{"hidden_size": 896, "norm": "rmsnorm", "positions": "rope", "bias": "none", "init": "normal", "init_std_down": 0.00257, "doc_mask": true, "max_steps": 3676}
Each number is 128 + 24 x the weight over its row's rms, rounded and kept within 0 to 255. Layers, rows and columns count from 0. The size above them is the row's rms in percent of the matrix's.

# layer 3 MLP down (transposed), 3584x896, rms 0.0212, rows 3121-3145, columns 640-703
size [ 96  96  89  84  98 119 101 100 109 100 100 109  81 103  91  96  89  73  87 101  91 111  90 109  83]
[[150 137 162 146 151 135 132  95  67 136 136 120 112 147  82 107 169 120  98 140 113 115 127 126 137 121 133 140 166 152 157 143 167 143 128 137 127 127  89 161 127 148  92 131 100 102 115 180 134 147 105 121 124 138 103  83 144 124 160  98  49 134 103 152]
 [104 196 112 161 126 105 128 142 191 141 140 138 137 155  88 100 112 148 123  99 102 138  90 117 135 102  95 130 115 129 108 115 125  71 130 160 108 133 128 133 135 133  97 144 175 197 142 147 101 134 105  97 115 124 128 115 113 157 160 112  74 132 156 116]
 [156 138  96 108 135 107 102 147 141 133 143 148 131 120 135 121 108 142 190 128 114 103 114 127 134 105 129 169  97 117 130 133 119 144 126 162 115 104 145 102 110 171 147  98 175 124 115  74 134 125 115  77  92 148  89 111 116 118  98 184  74 103 151 125]
 [108 141 110 112 161 172 139 142 144 138 115 135  75 158 122 156 110 110 139 140 118 127 136 136  75  86 118 103 134 144 142  99  99  97 170  98 108 134 107  96 112 170 125 104 122 164 166 127 138 112 128 172  83 124 208 108 116 153 146 116  72 135 117 128]
 [120 142 106 168  97  96 162 144 136  97 157 133 118 128 134 100 101 103 126 200 144 148  98 141 137 138 118 113 116  93 133 110 166 148 159 154 177 137 107 127 138 105 135 136 131  97 115 133 141 111 119  90 129 136 156 135 115 145 110 156  77 137 134 134]
 [161 143 104 131  97 125 122 110 115 130 124 125 101 142 104 117 130 175 157 124 134 116 137 110  92 118 124 112 138 148 104 126  86 144  86 154 165  88 150 140 108 134 110 102 182 106 125 113 135 120 122 133 143  98  46 142 155 113 131 136 142 121 121 161]
 [ 95 148 112 133 131 117  91 170  63  70 134 176 161 101 116 148 113 126  96 108 145 120 152  89 131 136 137 153  95 148 108 132 111 124 128 103 141 111 139 152 137 113 123 143 133 104 110 106 131 144 149 114 142 119 113 149 109  87  94 117 129  86 150 100]
 [115 116 139 111 104 124 144  96 147 164 100 123 140 117 180 124 130 124 140 190 128 132  99 138  96 157  71 136 139 119 107 169 147 152 128 143 125 133  81 126 142 135 144 114 153 193 129 149 124 147  84 120 120 145 156 148 122 101 139 131  87 118 129 112]
 [ 90  99 149 154 145 118 109  98 140 134 126 141 139 137 159 166 126 124  96 146 137  90  91 104  51 113 184 137  98 119 120 145 140 142 113 147 140  95 127  95 137 105 111 112 134 102 128 142 162 116 125  98 135 116 145 106 109 114 115 172  88 151 141 123]
 [175 105 134 121 115 134 133 137 158 107 127 114  72  96 109 152 125 142 114 145 116 122 134 156 150 137 153 131 106 149 104 163 114  87 114  96 116 148 127 132 113 145 144 160 101  98 166 136 167 145 161 117 106 157  99 127 121 164 103 149 110 120 132 124]
 [143 141 163 139 120 110 123 106 149 126 115  85 109 101 137 141 133 135 139  81 118 100 128 116 107 130 118 135 158 144 123 110 148 139 150 110  99 100 133 109 115 150 129 133 118 122 141 138 100 143 112 138 128 107 130  84 165 133 157 133 111 162 135 140]
 [108 140 130 155 153 102 151 104 150 160 152 127  94 103 160 111 147 104  89 138 149 148 176 126 133 134 140 115 134  97 129 105 145 126 117 127 144 163 123 129 107  98 103 113 149 135 132 137 137 113 134 127 138 115 115 102 124 151 129  96 131 145 111 183]
 [162 142  99 145 146 100 113 136 102 113 127 120 102 150 137 148  92 122 126  92 158 119 109 121 176 135 118 128 111 152 117 160 176 124 127 144 138  96  93 136 144 109 172 127 140  91 150 138  71 102 119 134 156 150 157 139 135 137 138  83  64 165 158 131]
 [112  78 149 135 137 179 155  91 109 105 136 124 113 139 139 151  87 110  95 171 116 129 117  92 107 104 141 153 146 135 150 143  89 134 134 133 105 130 158 117 101 159 163  88 126 130 122 139 105 113 133 140 106 126  89 100 105 125 115 143 141 138  97 133]
 [134 150 130 187 146  93 127 122 129  80 132 101 124 156 123 153 129 165 110  97 122 146 127 131 159 142 138 146 158 151 157  80 128 132 123 160 149 169 131 119 158 119 190 103 112 155 126  95  93  83  99 164 144 190 174 126  86 112 122 132  82 121  98 128]
 [134 140 153 138 141 103 115 126 128  85 150  98 136 160 115 177 105  81  96 175 129 126  99 103 143 149 139 150 127  92 121 123 162 116 167 107 164 128 148 109 111 127 116 138 151 124 125 132 107  85 103 115 138 115  83 118  93  62 207 122 133 156 179 122]
 [111 107 167 148  99 108 116 126 160 131 172 120 128 120  96 152 107 134 161 123 132 129 120 144 135 117 149 132 131  85 146 118 139 122 108 145 173 150 163 119 121  80  82 117 139 110 138 123 127 112 112 151 121 130 138  98 122 149 135 140  33 115 163 156]
 [111 167 123 140 163 118 158 110 141 146 105 152 140 110 112 156 143 130  96  91 114 126 130 117  87 126 116 121 163 106 119 123 115 153 170 147 127 140 107 118 156 106 142 145 116 103 129  79 108 115 155 108 123 122 108 170 100 118 164 157   0 135 123 163]
 [102 151 191 152 167 101 145 132 103 137 157 102 117 123 150 159 172 118 120 152 182 116 149 119 150 132 121 115 108 131 127  58 111 135 153 107 143 137 159 127 116 135 140  77 150 102 125 105 120 110  97 149 101 156 119 113 143  99 118 130  43 121 132  99]
 [151 128 137 127  82 136 129 142  98 111  77  61 145 117 136 138 114 127 154 117 131  91 119 147 113 121 169 100 119 151 100  98 127 128 143 107 125 118 140 188 108 149 149 119 111  96 129 146 124  92 109 136 134  93 137 144  95  97 121 136 113 118 146 132]
 [119 174 112 127 177  80 129 159 128 157 128 107 137  82 119 132 124 135 132 130 105  96 120 110 108 123 116 141 143 161 116 118 142 170 129 119 109 159 143 124 114 167 136 118 118 134 112 119  80 107 134 127 154 168 175 132 131 107 125 141  38  99 160  91]
 [152  90 127 116 151  81  66 120 155 129 115 132 124 121  90 120 104 139 107 140 113 154 121 100  91 141 119 146 150 186 140 152  78 134 105 140 138 167 122 105 126 133 110 156 155 153 124 132 149 125 159 164 135 122 117 170 144 137 114 135 161 146 105 137]
 [121 104 148 140 158 140 154 182 118 112 140 138 110 123 165 147 118  92 154 127 156 127 149 141 123 128  99 145 130 143 155 124  96 169 153 125  98 131 153 148 126 151 104  99  90  76  98 135 132 128 127 136 161 116 111  88 116 137 158 144  85 105 136 157]
 [141  94 101 110 141 115 135 105 105 140 119 156 129 124 140 117 109  90 154 178 126 143 123 160 116 120  99 152  75 145 118 110 124 148 130 145  99 126  94 115 136 139 167 106  70  87 102 108 102 145 151 151 172  89 117 114 137 116 154 134 108 124 127 128]
 [168 132 113 106 121 119 123 161  97 123 127 102  75  90 108 172 152  93 142 146 125 155  86 149  85 149  43 114 136 103 139 123 140 143 109 150 134 129 146 161 117 183 122 128 127 135 134 136 128 123 126 176 151  65 114 162 151 143 142  79  79 109 143 114]]
# layer 3 MLP up, 3584x896, rms 0.0277, rows 3122-3145, columns 640-703
size [ 98  95  85  99 111  97 101 102 101 105 107  95 101 100 118  90  89  93  96  93 100  93 103  86]
[[ 70 115 117 105 126 115 142 117 119 131 172 134 163 117 146 106 103 179 142 162 120 152 118  95 112  85 126 124 158 159 104 103 147 160 108  72  94 137 161 131 115 124 101 131 153 150  98 189  73 130 116 115 141 164  97 127 132 131 113 145 136 127  95 128]
 [130 100 137 100 105 106  83 135 109 167 111 162  92 133 122 179 164 147  96 139 118 144 107 104 139 146 143 112 135 148 113 123 136 131 112  89 102 124 135 124 157  78 100 143 128 143 102 120 132 130 115 141 105 126 164 122 178  95 130  79 122 114 119 116]
 [ 96 138 121 124  92 103 143 122 140  92 124 150 131 125 128 151 143 157 126 118 157 126 151 105 164 129  65 117 117  71  89 125 153 110 142  84 147 135 143 144 126 111 155 157 119 127 125 112 133 140 120 104 143 142 144 100 135  87 158 112 111 137 154 150]
 [158 120 111 115 135  55 160 103 141 129 104 102 107 157 132  86 111 100 158 177 158 136  95  91 145 122 143 118 135 131 141 146 100  98 135 109 128 125 116 151 108 168 123 205 115 122 155 130 127 138 178 156  99 156  92 117 150 132 123 154 137 127 150 137]
 [111 173 124 116 103 170 145 137 136 178 151 126 144 130 144 120 128 142 120 152 138  99 122 153 110 126 139 145  94 178 142 138 120 137 135 114 140  87 162 101 144 150 101 137 152 125 121 136  81 121 120 134 150 151 109 121  75 143  65 120 145 160  99 135]
 [124  94 122 128 117 119 116 115  80 120 142 135 164 100 148 129  73 160 141 136 148 110 107 142 155 134 148 171 142 149 100  99  80 137 121 144 130  94 117 129 139 152 126 107 140 111 125 146 135 113 125  68  83 113 151 115 116 113 121 101 148 111 126 139]
 [ 98 119 154 108 102 112  74 179 128 118 118 124 156 123 157 120 133 125 154 135 132 124 118 154 145  90 119 131 137 147 126 132 121 144 122 101 153  96 111 138 136 147 129 139 160 118 164 144  91 123 104 131 148 148 134 171 105 135 111 108 149 153 157 183]
 [118 159 126 143  92 126 115 111 116 137 151 136 101 103 131 100 106  93 144 174 132 119 109 139 113 132 170 112 140 126 124 166 153 135 125  84 122 115 123 160 133 101 106 150 140 135 117 125 117 111 106 125 101 125 134 119 150 138 140 142 143 116 150 149]
 [ 91 122  77 144 136 148 159 129 140 106 122 112 135  81 104 148  87 124 123 137 116 109  79 126 153 118 108 138 118 135 100 116 149 131 155 136 109 147  71 152 102 108  50 116  96 139 101 125 108  79  79 132 127 110 140  91 132 128 114 126 175 132  91 182]
 [123 107 127 162  97 118 145 145 146 175 145 178 142 117 121 103 143 142 107 128 111 165 135 104 153 143 125 120 125 140 126 129 136 138 136 187  84  74  95 118 116 133 136 115 106 132 123  89 147 162 148 160 114 125 140  85 160 126 129 145 144 159 125 136]
 [159  71 100 151 160 114 128 176 146 142 125 120 136 167 107 126 146 122 166 125 169 164 170 138 135 126  98 128 113 137 156 124 115 123 138  98 128 143 154 127 142 163 138  99  79  93 137 129 104 121 175 139 158 142 102 150 132 132 138  86 143 118 162 138]
 [130 153 149 120 110 123 150 116 145 147 148 125 140 156 156 101 124 109  78 120 135 137 112 123  72 137 145 149 126 127 108 154 115 157  69 124 156 160 140 146 132 142 115 139 100 161 155 105 116  91 143 145 112 174  87 148 117 176 130 127 118 140 132 107]
 [111 116 172 139 118 113 143 106 152 121 112 164 126  92 134 133 131 190 151 165 129 154 109 117  76 119 120 123 132 129 129 154 161 121 130 126 105 129  85 147 157 152  90  64 114 127 122  83 139 124 158 124 129 106 142 115 108 132  98 122 153 113  86 170]
 [122 115 158 101 110 179 141 138 107 156 119 161 151 118  96 125 117 121 119 132 153 150 110 126 139  85 123  67 161 146 151  95 105 123 161 156 124 138 160 116 152 173 121 149 131 145 123 122 142 118  96 125 120 151 152 174 127  79 139 145 118 120 137 143]
 [154 137 173 128 135 128 123 171 103 162 107 136 139  90 137 129 136 105 128 158 122 116 119 100  51 154 117 139 129 121 137 104 120 144 146 118 147 180 128 130 104 127  97 110 171 120 163 130 147 147 149 117 132 151  89  96 124  98 113 125 151  77 135 134]
 [135 100 115  93 150  99 110 107 107 133 135 116 130 151 146 123 112 140 121 134 142 166 116  78 146 139 126 135 175 159 105 134 150 139 138  95 139 130 184 156 153 114 137 115 119  96 126 135 115 144 134 155 134 158 127 113 107 128 126 108 151 145 128 162]
 [167 103 112 110 156 119  91 146 108 144 143 182 139 136 127  96 148 141 115 133 161 124  96 136 160 121 139  99  84 175 133  79  98 123 128 112 148 165 154 128 158 139  94 126  79 160 101 111 141 139  83 129  95 126  70 130 105 157 141 140 127 110 162 159]
 [115 117 146 106 148 207 186 152 117 126 147 132 148 112 141 110 153 125 162 101 111 160 128 161 168 124 129 104  76 139 117 135 123 121 105 131 148 164 129 157 175 167 108 159 154 153 110 102 131 131 120 114 136 130 143 134 166 132 119 138 131  95 167 171]
 [160 143 143 106 116  99 151 103 118 105 130 112 105 132 135 149 114 135 151 139 171 180 144 140 124 100 107 103 128 143 159 141 120 161 126 150 138 139 142 164  81 110 119 144 124 138 152 111 106 116 134 158 121 161 109 122 104 174 110 170 156 150  97 120]
 [111 113 143 121 116 133 101 168 133 120 101 133 136 182  98 138  99 149 133 102 101  92  89 164 105 128 110 111  74 127  98 151 109 143 128 142 111 126 136 155 120 154 134 154 150 144 129 114 100 129 118 160 122 144  75 123 106 113 150 142 127  88 155 139]
 [183  85 115 153 168 169 143 112  99 162 165  71 164 140 125  88 134 162 108 128 116  95  79 141 101 135 126 112  95 134 101 152 142 124  89 141 127 127 124 139  98 162 171 141 108 123 114 149  95 131 162 108 120 104 126 120 135 103 129 131 142  81 125 152]
 [123 116 100 140 152 169  85 128 106 114 111 136 139 163 133  96 130 111 128 138 168 150 106 100 126 117 111  94 140 121 142 117  65 164 159 109 148 157  81 135  88 147 172 160  93 116 163 100 125 166 113 136 130 136 103 112 107 104 115 162 148  59 118 172]
 [149 128 145 140  86 192 122  97 132 119  92 151 137 141 130 151 138 123 157 125 199  83 140  84 120 145 135 131 152 172  86 157 156 156 157 143 104 113 135 127 114 128  96 126 147 129 144 125 143 118 124  94 132 135 118 142 121 109 116 152 143  91 121 145]
 [149 126 110 121  57 137 155 120 119 118  96  93  94 155 143 116 131 150 114 109 150 130 119 152 168 123 106  98  98 145 130 108 143 149 114 137 118 104 129 122  97 162 144 129 110 158 168 125 129 149 124 104 107 148 153 120  98 113 122 113 136 131  95 104]]